Each number is 128 + 32 x the weight over its row's rms, rounded and kept within 0 to 255. Layers, rows and columns count from 0. The size above them is the row's rms in percent of the matrix's.

# layer 11 MLP down, 96x128, rms 0.107, rows 51-95, columns 0-127
size [104 124 101  89 101  97  98 108  81 108  91 103 100  99  84  88  96  98  92  90  94 104 100 109  90 110  90 107  99 175 109 104  86 108  88  97 116 102  93 107  99  93  82 104  98]
[[150 127  74  97 107 154 109 104 145 168 135 150  84  66 107 132 171 140 113 109 122 149  90 158  85 132 202 108 100 127 184 112 146  88  74  97 168 115 128 130 127 135 108 122 142 153  76 137 184 102  85 164 155  73 122 122 130 142 146 112 175 112 129 144  98 129 135  78 141  94  43 175 145 134 174  87 152 124  74  84  71 167 125 138 109 140  96  63 127 125 100 115 163 122 128 116 105  78 126 159 140 183  90 108 134 156 112 116 107  40 150 105  98 164 102 145 131 144 154 102  89 161 168 179  88 154 178 105]
 [ 86 160 209 113 127 121 138 107 140 109 138 160 203  99 118 136 120 158 148 171 103 110 181  83 112 145 161 179 167 136 107 117 139 133 123  77 102 168  72 104  95 102 152 146 189 127 124  79  65  76 124  85 155 154 145 103 123 141 123  91 195 131 153 172 125 118  59 150 112 102 151 167 145 176  68 108 158 117 114 114 139  76 144 178 157 117 168  97 112 118  79 109 175 118 159  84  93 113 141 178 181 141  80 102  70 118  93 131 107 147  93 144 113  90 156  86 159 147 137 143 120 130  99 134 146 159  94 125]
 [127 122 128 105 114  96 124  85 165  97  93  75 128 138 132 146 182 121 152 156 138 155 123 119 161 104 141  89 123  84 117 129 154 133  99 179 110 136 109 104 123 229 109 216 185 169 127  85 113  93  84 146 126 130 105 147 116 117 165  68 106 143 157  44 163 179  85 169 156 124 113 172 156 146  92 108 104 100 100 141 164 133 147  73 128 117 127 112 131 141  73 102 152 123 124 155 167 106  99 123 137 153 124 165 194 135 135 148 174 116 103  66 191 129 142 119  87 200 156 175 109 132 141 107 164 152 130  89]
 [162 195 102 126  72 123 140  86  86 118 157 105 131 123 143 135  70 120 169 116 189  74 178 147 104 166 209 132 147  70 179 129 172 113 106  96 146 109  96 126  98 112 135 193 108 181  52 114 115 104 184 133 129 123 117  88 118  98 134 110 139 100 126 105 131 113 163 143 166  76 110 156 154 144 138 122  76 144 128 112 136 158 109 197 133 131 211 155 124 164 114 106 167 168 115 116 144 146 122 152 140 156 144 129 111 171 104 147 116 154 181 114  61 209 100 138 109 156 152 120 121 138 105 121  96  89  90 142]
 [122 111  60 167  91  66 166 171  90 118 130  85  76 125 143 143 115 121 141 119 136 100 135 105 127 238 127  84 167 127 161 147  89  96 139 131 117 149 107 118 128 145 114 170  95 166  93 129 139  58 193  92 131 181 128 144 160  74  91 125 167 140 112  53 145 112 114  89 140 170 161 179  82 162 112 119 168  88 149 176 136 146  87 141 168  80 144 120 100 176 121 148 105 123 117  72  75  93 143 109  99 122  73 107 142 162 133 174 143 150 139 155 110 113 123 129 131  85 153 155 118 124 152 116  88 108 106  86]
 [127 110 152 130 134 126 152 112 140 124 113 105 100 100  82 110  91 157 126 147 160 111 157 121 156  82  95 148 125  86 128 182 149 126  96 100 161  85 102 126 148 190 103 138 170 109  67 136  79 158  48 178 139 155 112 107 129 134 147 115 122 176  92 162  73 172  70 104 165 130  90 116 108 168  60  97 211 155 113 134 152 100 116 173 169 165 143 140 138 109  95  99 177 160 139 151 108  78 153 132 176 111  93  78 145 152 158 101 129 111 125 129 134 150  47  65 119 126 174 139 186 131 131 114 157 120 133 187]
 [ 98 152 150  98  72 114 126 184 143 130 155 110 119 142  90 130 143 133 122  65 137  97  85 122 152 168 179  71 148 171 155 143  97 130  81 113 166  67  97  76 154  89 153 142  95 147 114 119 152 139  78  84 163 112 121  87 165  87  83 130 168 142 160  98 158  59 125 102 109  67  84 149 139 133 126 157 158 130  58 100 139 121 114 130 132  94 116  80 133 163 171 172 107  86 133 182 124 147 144 121 111 113 149 169  86 176 143 110 119 103 174  95 147 121 117 100  81 118 114  27 104  88 129 161  96 147 164 129]
 [100 143  77 131 153 140  85 118 136 122  66 123 112 164  67  81 152  97 179  71  81 155 132  79 108 118  65  79  99 101 137 102 170 103 135 158 138  95 162  93 151 128 109 174 120  99 149 171 161 208 101 132 120  81 147 181 163 104 121 130  64 160 160  86  96 154 116 159 130 177 148 115 146 133 136 135 132  86 119 123 129 121 138 183 162 108 153 170 118  69 113  81 188 105  87 129 142 138  93 105  70 100 148 132 107 122 128 157 162 126 206 152 155 143 153 139 140 167  89  81 112 110 107 155 113  80 111 134]
 [ 89 115  82 137 159 154 139  93 150 120 138  97 167  83 161 144 154 182  68 138 134 146 108  96 181 137  84 222 143  64 130 209 124 141 133 107 151  86 159  94  94 148 168 109 109  77 173  93  96 135 146 145 174 146 155  69  89 132  53 117 148 156  87  98 158  92 151 132 144 138 132 138 166  95 133 130 114 160 124 142 120  77 146 106 118 153 132 168 132 154 117 142 139 133 158 151 141 168 155 129 162  98  85 148 117  98 130 133 101  87  83 174 103 167 101 170  93 101 223  90 135 104  99 113 150 147 107 137]
 [122 110  67 136 113  75  83 114 150 140 149 136 133  98 125 133 153 124  60 122  71 133 176 166 155 130 133 159  87 131 109  97 166 108 132 139 134 138 161  28 181 175 174 152 139 146 131  57 105 100 128  77 117 146 111  84  65 105 161 111 140 146 126  87  37  92 154 127 140 114 201 120  94 129 118 115 100  50 117 136  95 128  83  91 130  82 114 126 135 128 156 202 124 124 142 150 144 106 126  89 109  79  99 115 101 104 126 128 132 100 118 155 152 130 127 114 174 142 144  92 174 108 139 162 126  81 141 184]
 [121 126 130 103 122  78 106 139 123 112 203 134 142 122 107 108 130 110 156 153 138 109  89  98 143  97 123  71 108 146  89  99 162 134 134  88 103 144 206  72 130 192 136 113 155 149 107 156 152 143 142 137 131  74 102  78 171 112 138 157 116 116 118 183 135 112 129 163 106  86 227  59 113 138 171  71 141  79 110 126 130 168 178 125 115 159 112 110  83 112 107 137 122 104  83 160  93 143 107 191 137 109 157 128 146 150  63  83 113  67 134 135 165 128  98 107  93  86 160  97 139 162 143 166 116  80  72  86]
 [126 118 188 137  67 127  86  72 139 143  72 199 165 109 123 125  79 134  81 132 171 158 118 108 186 209 154 136 171  88 107 119 135  82 122 112 163 112 124  99 128 109 147 116 121 210 148 118 126 138 163  92 100 112 154 182 146 118 110 119 130  67  57 136 173 101 115 101 154 152 128  96 133  76 143 166 123 154 141 134 154 115 196 190 105 115 149 133 130 140 103  67  94 145 124 171 184 172 109 151 158 110 166  82 157 128 129 125 147 145 119 160 120 128 156 109 107 164 161  93 166 166 117 167 119 138  97 177]
 [108 132 145 131 144 188 124 157 118 115  62 161 113 155 134 162 165  99 170 174 145 130 112 126 130 162 184  94 137  93  68 145 113 142 132 135 147 140 159 108 122 134 102 153 164 119 113 152 165 141 136 101  68 154 121  97 186  63 139 116 110 169 123 159 173 206 112 149  86  72 164 183 147 116 158 181  81 187  48 104 159 167 111 151 170 142 123 103 139 142 142 167 103  91  81 106 181  93  56 109 126 157 166 150 104 126 138 156 103 145 111 117 109 160 110 186 168 127 114 119 150 169 153 119 159 103 106 169]
 [143 179 118  99  98 147 142  77 115 180  30 182 159 134 119 101 138 132  85 153 148 136 178 167 145 150 130 121 145 107  82 101 167 122 154  92 127 148  97 153  84  76  81  89 113 156 127 159  94 109 157  90 147 157 117 128 154  59  99 132  99  70  97 143 123 131 159  90 135 113 106  88 117 145  94 157 137 205 181 134 121 116 119 177 127 146  62 145 124 115 168 170 127 125 143 133 166 144 115 112 108  92 132 139 151 131 141 134  82  72  80 157 113 109  83 170  74 135 132 158  62 161  62  87 155 127 158 136]
 [140 126 154 151 114  95 152 119  83 135 144 126 137  97 146 160 183 188 144  88 160 120 122 105  93 114 125 144 133  89  63  82 169 190 112 109 145  73 104 142  76 106 137  89 115  78  79 143 203 105 104 151 101 137 115 108 114 112 151 136 145  87 164 148  98 107  87 140 130 120 127 137 128 146  92  94 180 114  99 179 148 143 129 195 164 159 157 178 172 131 145 136 120  96 189  93 133 133 192 209 105  97  92 117 161 158 105  62 175 133  82 141 138 114 175 150 150 148 146  85 115 119 138  95 118  92 151 189]
 [136  88 190 114  72 110 112 176 134 130  95 182  79 131  63 104 156 138 149 105 170 107  67  65  76 150 152 139 177 132 166 165 105 140 177 111  64 112 129 140 169 139 131  97 174 154 122  98 161 117 161 196 121 116 116  64 145 117 168 126  91 115  80 149 130 127  86 198 130 119 132 130 108 192 145 139 137 129 141 137  92  89 115 158 120 128 127 104 164 207 121 114 134 115 132 181 126  83 126 119 115 145  92 189 110 124 113 105 118 155 151 110 116 154 100 104  45 142  95 132 113 150 119  76  79 127 160 123]
 [102 141  79 140 137  91  79 211 161 119 138 120  84 121  99 115 145  96 137 119 106 155 132  87 127 135 109 141 120 124 162  86 137 136  90 100 179 120 214 112 137  70  85 108  71 103 177 202 102 148 117 136 129 110 175 160 159 136  78 158 144 112  91 198 144 142 151 170 151 112 185 112 146 146 124 132  95 155 166  96 106 168 131  74 109  82 153 118 139 114 167 140  78 113 169 121 127 184 115  87 137 109 132 172 101 130 137 174 149 169  81 169  88 144 121 137 206 130 110 140 148 123 147 147  95  92  82  92]
 [ 91 110  74 121 153 152  81 194 186  96 152 136 162 135 138 176 105 138 138  86 123  84  94  75  89 163 155 137 112 122 137 148 118 167 141 119 181 129  88 115 101 106  91 119 109 116 176 137  80  76 106 130 113 155 133 111  90  95 124 116 131  73 161 127 135 126 121 134 103 113 131 135  96 129 155 172 133 115 132 117 114  87 125 158 130 116 139 133 155 153  78 134 166 108 120  66 203 172  45 106 100 135 205 120 150 108  61 131  87 175  43 115 154 136 180 155  88 120 139 138 131 105 129 174  89 128 174  70]
 [131 175 151 110  96 122 131 118 159 123 112 165 142 106 197 122 163  98 105 139 118 138 166 153 140 132 137 110 101 169 165 109 185 158 142  75 120 120 142 164 134 148 141 105 135  64 117  70 135 116 141 123 110 165 125 174 139  96 120  73 148 157 195 165 143 151 148 179 186 113 111  55 103 167 208  86 117 113 101 122 117 153 151 137 117 131  86 139 141 161 125 151 114 120 195 116  99 153 106 148 160 100 110 141 184 139 131 104 187 124  88 189 187 135  82 198 178 122 113 170 153 185 114  88  94  93 104 148]
 [101 184 122 150 146 153 142 103 152 143 154 176 155 151 157 135  84 109 100 100 144 158 133  98  96 149 132 179 111 116 109 136 106 120  95 168 171  70  97 140 185 156  99 183 136 143  80  64 121 153 149  57 130  98 141 105 144 137 217 146 164  82 127 108 118 150 126 124  96 195 125 141 141 131 146 192  43 152 161 103 165 106 139 153  81  93 103 147 142 128 154 181  53 146 115 126 103 107 153 123 191 104 112 119 134 115  86 128 141 121  61 123 183 107 130 150 104  84 110 117 145 138 187 166 121 122 149 130]
 [181  74 142 141 103  98 195 187 172  62 111 155 148 132  95 158 166 112 118 112 106  16  94 118  79 120  76  39 152 145 139 155 183 121  95 143  75 172 140 114 152 109 175 102 178 172 149 100 112 123 120 154  89 100 170 114 159  94 138  93 121 118 137 158  96 137 132 108  99 159  66 117 168 166 131 128 112 115 101 123  83 113  84 154 114 134 109 100 182  84 127 126 171 105 138 161 116 113  93  94 138 119 156  96  83 130 138 160 149 170 142 132 137 117 126 130  74  98 151  98 114 111 146 111 148 160 137 163]
 [119 124 126 105 103 136 127 147 132  95 137  70 196 128 142 112 182 141 123 102 115 106 125 145 123 189 156 100 167 140  84  87 171 141 151  85 166 140 106  41  92 120 175  79 142  97 162 145 105 177 107 110 110 184 163  69  85 186 113 162 106 124  88 192 126 124 185 117 157 146  70 138 140 133 132 154 107 106 162 165 109 137 218 109 151 127 172 152 163 121 134 177 137  65 128 126 130 110 158 156 122  92 139  99 149 104 113 146 155  80 121 103 117 170 124 124  94 136  64 106 129  82 145 122 145 194 134 153]
 [161 109 145 136 134 138 123 187  90 142 124 110 135 155 106 162 114 157 168 120 128  81 136  83 102 141 162 119 170  67 142 102 170 120 106 110 154 113 158 137 116 161  86  95  80 175 139  55  92 145 132  85 182 155 223 127 133  77  79 151  96 151 142 129 114 136  56 105 115 127 111 136  86 141  93 166 184 137  94  93  98 120 170 103 122  78 151 166 181 120 119 101 151 100 159  98 108 116 121 179 114 146  74 137  45  94 125 169 143 137 145 138 137 137 123  57  84 121 121 118  91  96 151 134  93  89 105  87]
 [116  73 156  92  58 188 199 138 101 187 197 177  96 125 113 222 173  78  70 122  98 104 147 106 109 127 133 108 128 128 144 109 173 155  78 140 131 144 162 137 155  93 110 122 126 183 142 134 132 152 142 154 161 145 143 128 125 106 154  41 134  78 127  84 150 160 119 125 126 180 122 107 113 161 126 101 120 143  92 139  95 124 128 127 118  80 192 141 137 147  94 109 106 127 165 185 134  87 108 129 138  96 134 111 130 192 160 135 155 128 141 128 104 112 163 123  87  77 120 118 199 125 137  93 143  71 139  97]
 [123 128 151 128  73 125 121 143  57  63 119 124 107  42 155 110  77  78 115 121  65  45 101 169 157 119 156 149 146 178 141 105  86 142  69 181 136  95 121 164  83 124 132 135 143 104 165  98 158 152  83  77  81 148  79 142 163 115 102 117 143  78 107 117 154 200 161 135  94 143 124  91 173 149  97 116 111  68  99 176 148 111 121 123 160 141 134 133 164 134  91 142 180 165 141 146 152 135  78 129 156 136  98 172 132 128  91 117 123 149 139  97 139 151  99 166 172 153 141 115 118  82 160 134 163 156 105 152]
 [ 47 139 117 108 159 185 155 116  61 119 163 128  94 146 153 143 109 109 127  86 126 160 216 106 189 113 133 112 109 120 107  95 187 202 142 119 143 121 119  95 133  63 108 118 121 162  36 142 138 143 109 104 111 173 113 100 171 120 192 121 145 124  68 154 165  94 135 146 165 178 102 108 134 100 130  83 148 159 116 148 161  99 108 107 116 162 141 180 115  98 116 143 170 170 142 126 173  59 178 169 151 174  99 130 110 124 140 115 110 109 105 110 144 146 149 137  79 103 141 121  69 125  99 110 127 130 159  94]
 [ 76 115 125 138 120 108 125 126 104 136 141 151 103  68 188 116 162 197 120 174 162 114 157 117 161 174 151  93 178 150 160 157 134 172 193 116 117  93  75 142 163 131 126 138 107 102 119 133 156 184 131  27 123  61 150 142 127 106 121 123  91 110 119 139 105 104 142 202 102 158 148 123 143 168  71  86 140 173  76 104 140 192  64 179 131 134 127 123 114  97 126 146 177  90 127  88 196 136  99 114  72 182 128 106  92 129 152 153 122 161 144 133 144 144 136 159 126 112 171 152  88 114  97 133 110 142 103 133]
 [121 111 137  95 148 141 173 152  75 107  80 105 133 134 119 115 126 134 167  61 142 123 135  90 115 112 132 120 182 105 172 105 128 192  98 118  86 134 128  99 136 116  84 127 110 145 177 103  63  81 162 143 117  51 112 101 111 106 155  95  97 160 125  91 130 142 144 124 131 121 116 163  97 137 131 157 167  97 145 168 129 210  97  79  89 129 107  55 164 114 152  86 105 134  89 211 147  77  88  97 143 129 145 113 165 117  99  76 124 120 136  87 128  95 162 148  96  81 202 128 170 128 104  58 130 122 159 112]
 [109 203  90 152 110 110  73 116 111 145  86  74 124 117 162  71 125 114 157 152 145 112 132  33  97 126 191 179 170 114 127 124 101 131 103  73 108 143 131 131  52 118 111 193 129  54 122 113 104 176 111 105 141 123  86 152 171 132 109 161 140 116 176 174 137 169 146 120  84 126 155 127 188 120 134 100 171 111 160 126  87 103  85 123 115 128 171 132 146 133 180  46 114 130 107 106 152 179  82 119  85 109 171 145 121 147 153 120 127 143  94 169 100 144 115 139 140 116 142 102 153  77  94 151  90 150 122 114]
 [182 110 130  73 162 162 148 121 136 112 170 130 171 143 158 138 162 181 128 146 151 104 137 137  89 131 113 136 126 178 123 107  59 103 104 134 164 162 121 147 188 175 132  91 134  74 153 139 128 125  76 135 105 120 168 155  84 122 120 108 118 122 143 160 137 133  77  63  92 195 125 123 123 135  62 148 166 111 124 119 146  93 147 175 130 196 134  96 153 130 116 122 100 141 146  72 109 153 140 138 170 164  99 158  87 204 150 148  95 132  84  77 111 107 167 103 128 186  92 142  98 129 151  86 202 152 202 146]
 [104  82 116 141 117 124 147 103 184 105 111 105 127  78 136 117 139 140 166  38 170 100  82 113 107 122 126 101 112 112 159 146 110  73 143 150 109 137 175 131 132 137 130 106 188 104 111 101 131 131 130 196 126  65  96 155 129 139 152 150 144 118 140  90 109 124  49 144 121  99 145 131 117 127 143 139 113  83 154  82 105 141  80 146 155 147 110  67 126  69 127 130 153  83 161 138 121 193 159  81  67 110 121 167 158 191 145 172  98 133 111  75  48 106 130 133 147  96 105  91 112  66 123 145 101  96 167 198]
 [ 58 141 121 148 124 196 100 136 129 141 109 163 164 168 132 118 189 125 128 130 108 122  92 147 158 122 171 158 164 177 166 129 104 138 128 160 142 126 117  78 134 164 115 119 181 150 124 144 162 136 117 155 106  64  62 106 164 159  83 164 105 146 119  71 180 120 110 133  93 158  90  54 124 136  86 151  71 168 115 138 116 124 124  87 160 109 145 119 138 141 110 163 183 114 101 137 127 166 165 117 170 212 154  82  63 137 144 142 142 197 109 141 145  96 107 127 179 173 172 174 123 153 121  88 112 110 144  81]
 [131 137 129 191  98 150 125 127 150  76  97 100 125 109 139 162 141 116 137 208  87 123 133  84 107 143 149 147 128 186  86  61 137 117 104 143 193  76 176 148  98 148 147  66 121 112 221 121 143 149 118 154  85  82 104 197 140 145 113 137 122 132 153  69 165  91 164 136 140 131  89  85 150 114 149 115 112 108 116 120 136 114 121 107  99 158 123 174 169 124 162 126 103 182 172 116 103  89 140 105  19 120 140 172 105 153  83 125 111 184 123 133 151 166 111 103 143 131 133 123 104 130 110 162  69 164 117 125]
 [112 164  94  72 184  99 180  82 138 140 100 128  98 155 128 124 163 101 115 136 150 144 171  97 161  93 165 168 154 165 148 140 139 156 124 131 125 156 142 162 160 103  95 165 126 126  97 186 159 162 138 142 103  90 114 132  74 119 141 114  85 157 145 154 123 140  76 169 154 156 188 145 111 170 134 104 178 122 149  98 197 124 182 134 151 145 155 127 140 107 151 135 123  82 145  60 162 151 175  67 150 219 131 152 137 114 131 153  64  54  70 130 129 135 163 135 147 101 137 157 142 142 121  67 148  67 118 107]
 [118 136 157  97 123 176 169 157 120  93 163 134 178 180 172 122  95 124  76 112  34  94  68 148  98  90 159  93 144 104 149 127 185 144 126 153 119  95 120 174 131  50 107  82  78  66 147 150 104  99 150 185 139 143 120 136 147 133 115 125  86 153 154  80 181 166 104 128 122  92  90 171 148 106 110  88 107  85 155 194 108 105 189 200 150 148  84 154 143 158  99 104 114 114  67 145 132 145 107 144  93 123 120 109 143 123 129 124 126 153 161  98  95  93 125 148 165 114 139 135 125 165 139 119 143  80 111  93]
 [109 193 110 137 128 155  89 123 132 166 101  89 141  99 162 130 101 151  80  99 119  97 199 164 177 111 129 113 189 151 191 102 110 149 166 125 178 148 145 162  93 135 130 101  93  99  93  85 121 101 127  87 174 118 137 138 168 103 138 118 131  92  86 140  71 148 144 130  96 132 144 168  87 108 128  70 183 139 146 164 208 148 231 163 150 130 128 171 127 183 110 115 133 123 146 136 133 142 150 150  99  98  96 176 100 143  79 198 179 147 113 112 152 136 200 142 154 132 134 106 115 108 165 111 135 112 128 151]
 [156 163 105 131 143 158  77 137 168 142 125 117 143 117  94 166 116 138 106 111 176 117 145 104 123 166  95 119 111 160  73 134 194 100 103 189 103  83 204 158  86 148 162  99  74 118 122 131 175 120 150 142 131 128 121  76 180 135 165 168  87 175 108 106 131  98 121 106  96 123 136  92  94  24 133 134  99 118 101 109 133 130  81 169  49 100 107 175 110  78 115 180 137 155 173 114 122 104 154 118 116 166 133 189 100 154 178 158 115 110 182 112 162  79  95 149 127 114  73 131 135 147 158 142 108 123 111 125]
 [130  82  79 122  79 151 129 116  97 109 152 105 122 112 104 154 136 152 153  83 116 167  88 167 120  84 172 157  19 106 141  84 110 141  87 128 122 130  32 158 105 123 105 112 146 115 157 161  93 161 125 152 151  87 117 116 160 132  99 170 100 139  93 152 121 110 159 150 141 103 143 173 134 102  85  91 128  94 110 133 152 165 134  60 195 124 117 158 144 106  99 166 157 156 116 130  70 107 123 110 172 116 133 122 138 116 153 144 103 178 152  80 108 137 131  77 104  86 172 166  68 101 175  71 187 129 142 168]
 [126 110 136 102 118 141 124 133  95  80 139 116 134  88 148  95 111 148 149  90 112  98 117  95 161 105  88  81 118  90 143 186 148  80 105 105 112 120 130 108 123 135 119 111 114 129 180 143  88 170 124 149 159 150 130 117 106 104 111 128  99 160  63 134 166  90 114 113  64  64 130 100 168 129 148 111 167  92  37  71  96 141 158 121 171 206 176 141  98 139 156  86  79  84  67  95 129 155 175 112 193 123 178  99  86 118 100  65 126 110 133 137 113  70 111 100 159 159 145 158 112  85 123 100 133 125 142 188]
 [124 211 137 113 141 100 118  55 134 103 106 123 125 120 179 111  89 146 139 140 124 159  95  87 123 127 120 129 126 113 137 170 134  93 131 111 138 192 163 163 160 124 114 115 192 114 203 193  93 141  88 146  70  99 168 130 138 105 201 174 117 186 129 122 123  83 190 110 154 139  88 118 117 196 134 134 142  87  94 133 142  90  78 155 130 103 114 118 118 128 149  97 101 180 126  41 151 169 164 140 106 129 156 175  97 119  92 128 125  65 135 137 145 129  95 173 108 109 102  81 161 152 185 135 115 122 123 121]
 [121 113 135 168 116 122 122 119 123  77 158 110  84 112  66 109 164 115 178 103 119 196 122 175 176 116 105  62 138 132  67 160 118 171  87 194 115 171 149 100  93 109 100 127 128 137 178 134 197 140 146 102 102 134 145 170  99  83  89 103 106 108 123 155 139  89 128 110 107 120  56 116 126 153 155 124 148 167 105 131 125 152 155 170 178 155 194 111 109 100 127  88 148  84 171 115 117 162  80  93 165 105 113  95 121 169 138 127  75 141 141 137 187 178 105 114  71 157 151  68 100 141  90 116 120 145 106 175]
 [163 159 124 124  97  86  97  89  95 192 136 160 154 129  96 137 162  89 138  78 167  86  87 151 146 148 165 171 138 137 133 170 126 106 133  89  80 153 172 129 142 133 165 133 122 126 106  76 133 144 140  62 157 112 142  96  85  95 140 157 138 164 138 110 121 150 121 118 104  88  61 133 103 117 159 127  91 174 100 111 141 116 134 184  73  69 151 107 121 133 120  86 164  90  96 155  81 122 141 127 144 190 144 180 113 151 117  74 151 197 170 141  96 191 128  95  87 140 122 182 198 145 147 122 155 194 151  97]
 [146 139 139 118 133 102  88 105 135  95 167 135 117 122 133 100 108 106 163 157  80 100  87 141  86 154  94 131 112 112 152 106  99 113 181  63 112  96  98 117 107 128 136 105 143  98 101 192 141 152 121 101  85 124 114 150 139  71 102 134 139 132  84 150 153 160 158 118 126 127 154 153  68  92 111 133 122 135 148  84 146 146 108 128 122 162  48 212  78 136 105  83 134 159 195 108 143  90 118 142 165 145 152  50 129 116 109 123  95 124  93 128 151 167 164 165 165 124  76  75  30 214 130 127 107  89 100 119]
 [121 120 149 159 117 151 114 198 159 193  41 142 115 186  97 137  81  94 160 128 121 121 153  98 149 110 103  93 178 119  94 122 103 176 197 160 158 145 220 131  93 124 168 114 163 166 134 100  96 133  83 115 153 216 156 183  99 162 152 114 107  85 153 100 143 177 111  72 109 143 153 177  93 123 152 137 121 137 118 146 129 101 128  75  90  94 161 122 142 145 101 142 130 135  79 113 108 125 130  94 142 106 123  80 149  90 103  97 154 182 130 122 122 103 154 119 121 115  95  63 146 122 164 167 114 117 163 143]
 [123 133 129 124  96 141 121 108 140  79 115 123 160 136 118 152 128 111 122 118 135 131 150 134 153  88 133 134 128 198  55  61 113 114 172 149 167 144 130  69 139 177  68  99 134 147  75  90 111 142 137 170 169 139 100 116 106 146 130 113  93 146 143 200 164 155 158 116 163 151 108 162  88 112 136 166 121 154 142 133 129 175 138 100 121 148 183 192 105  89  96 138 139 119 165 179 109 168 153 140 192  84  94 107 124 140 223 105 122 157 132 110 158  73 222 135 133 175  86 108 127 145 168 151  78  85 139 139]]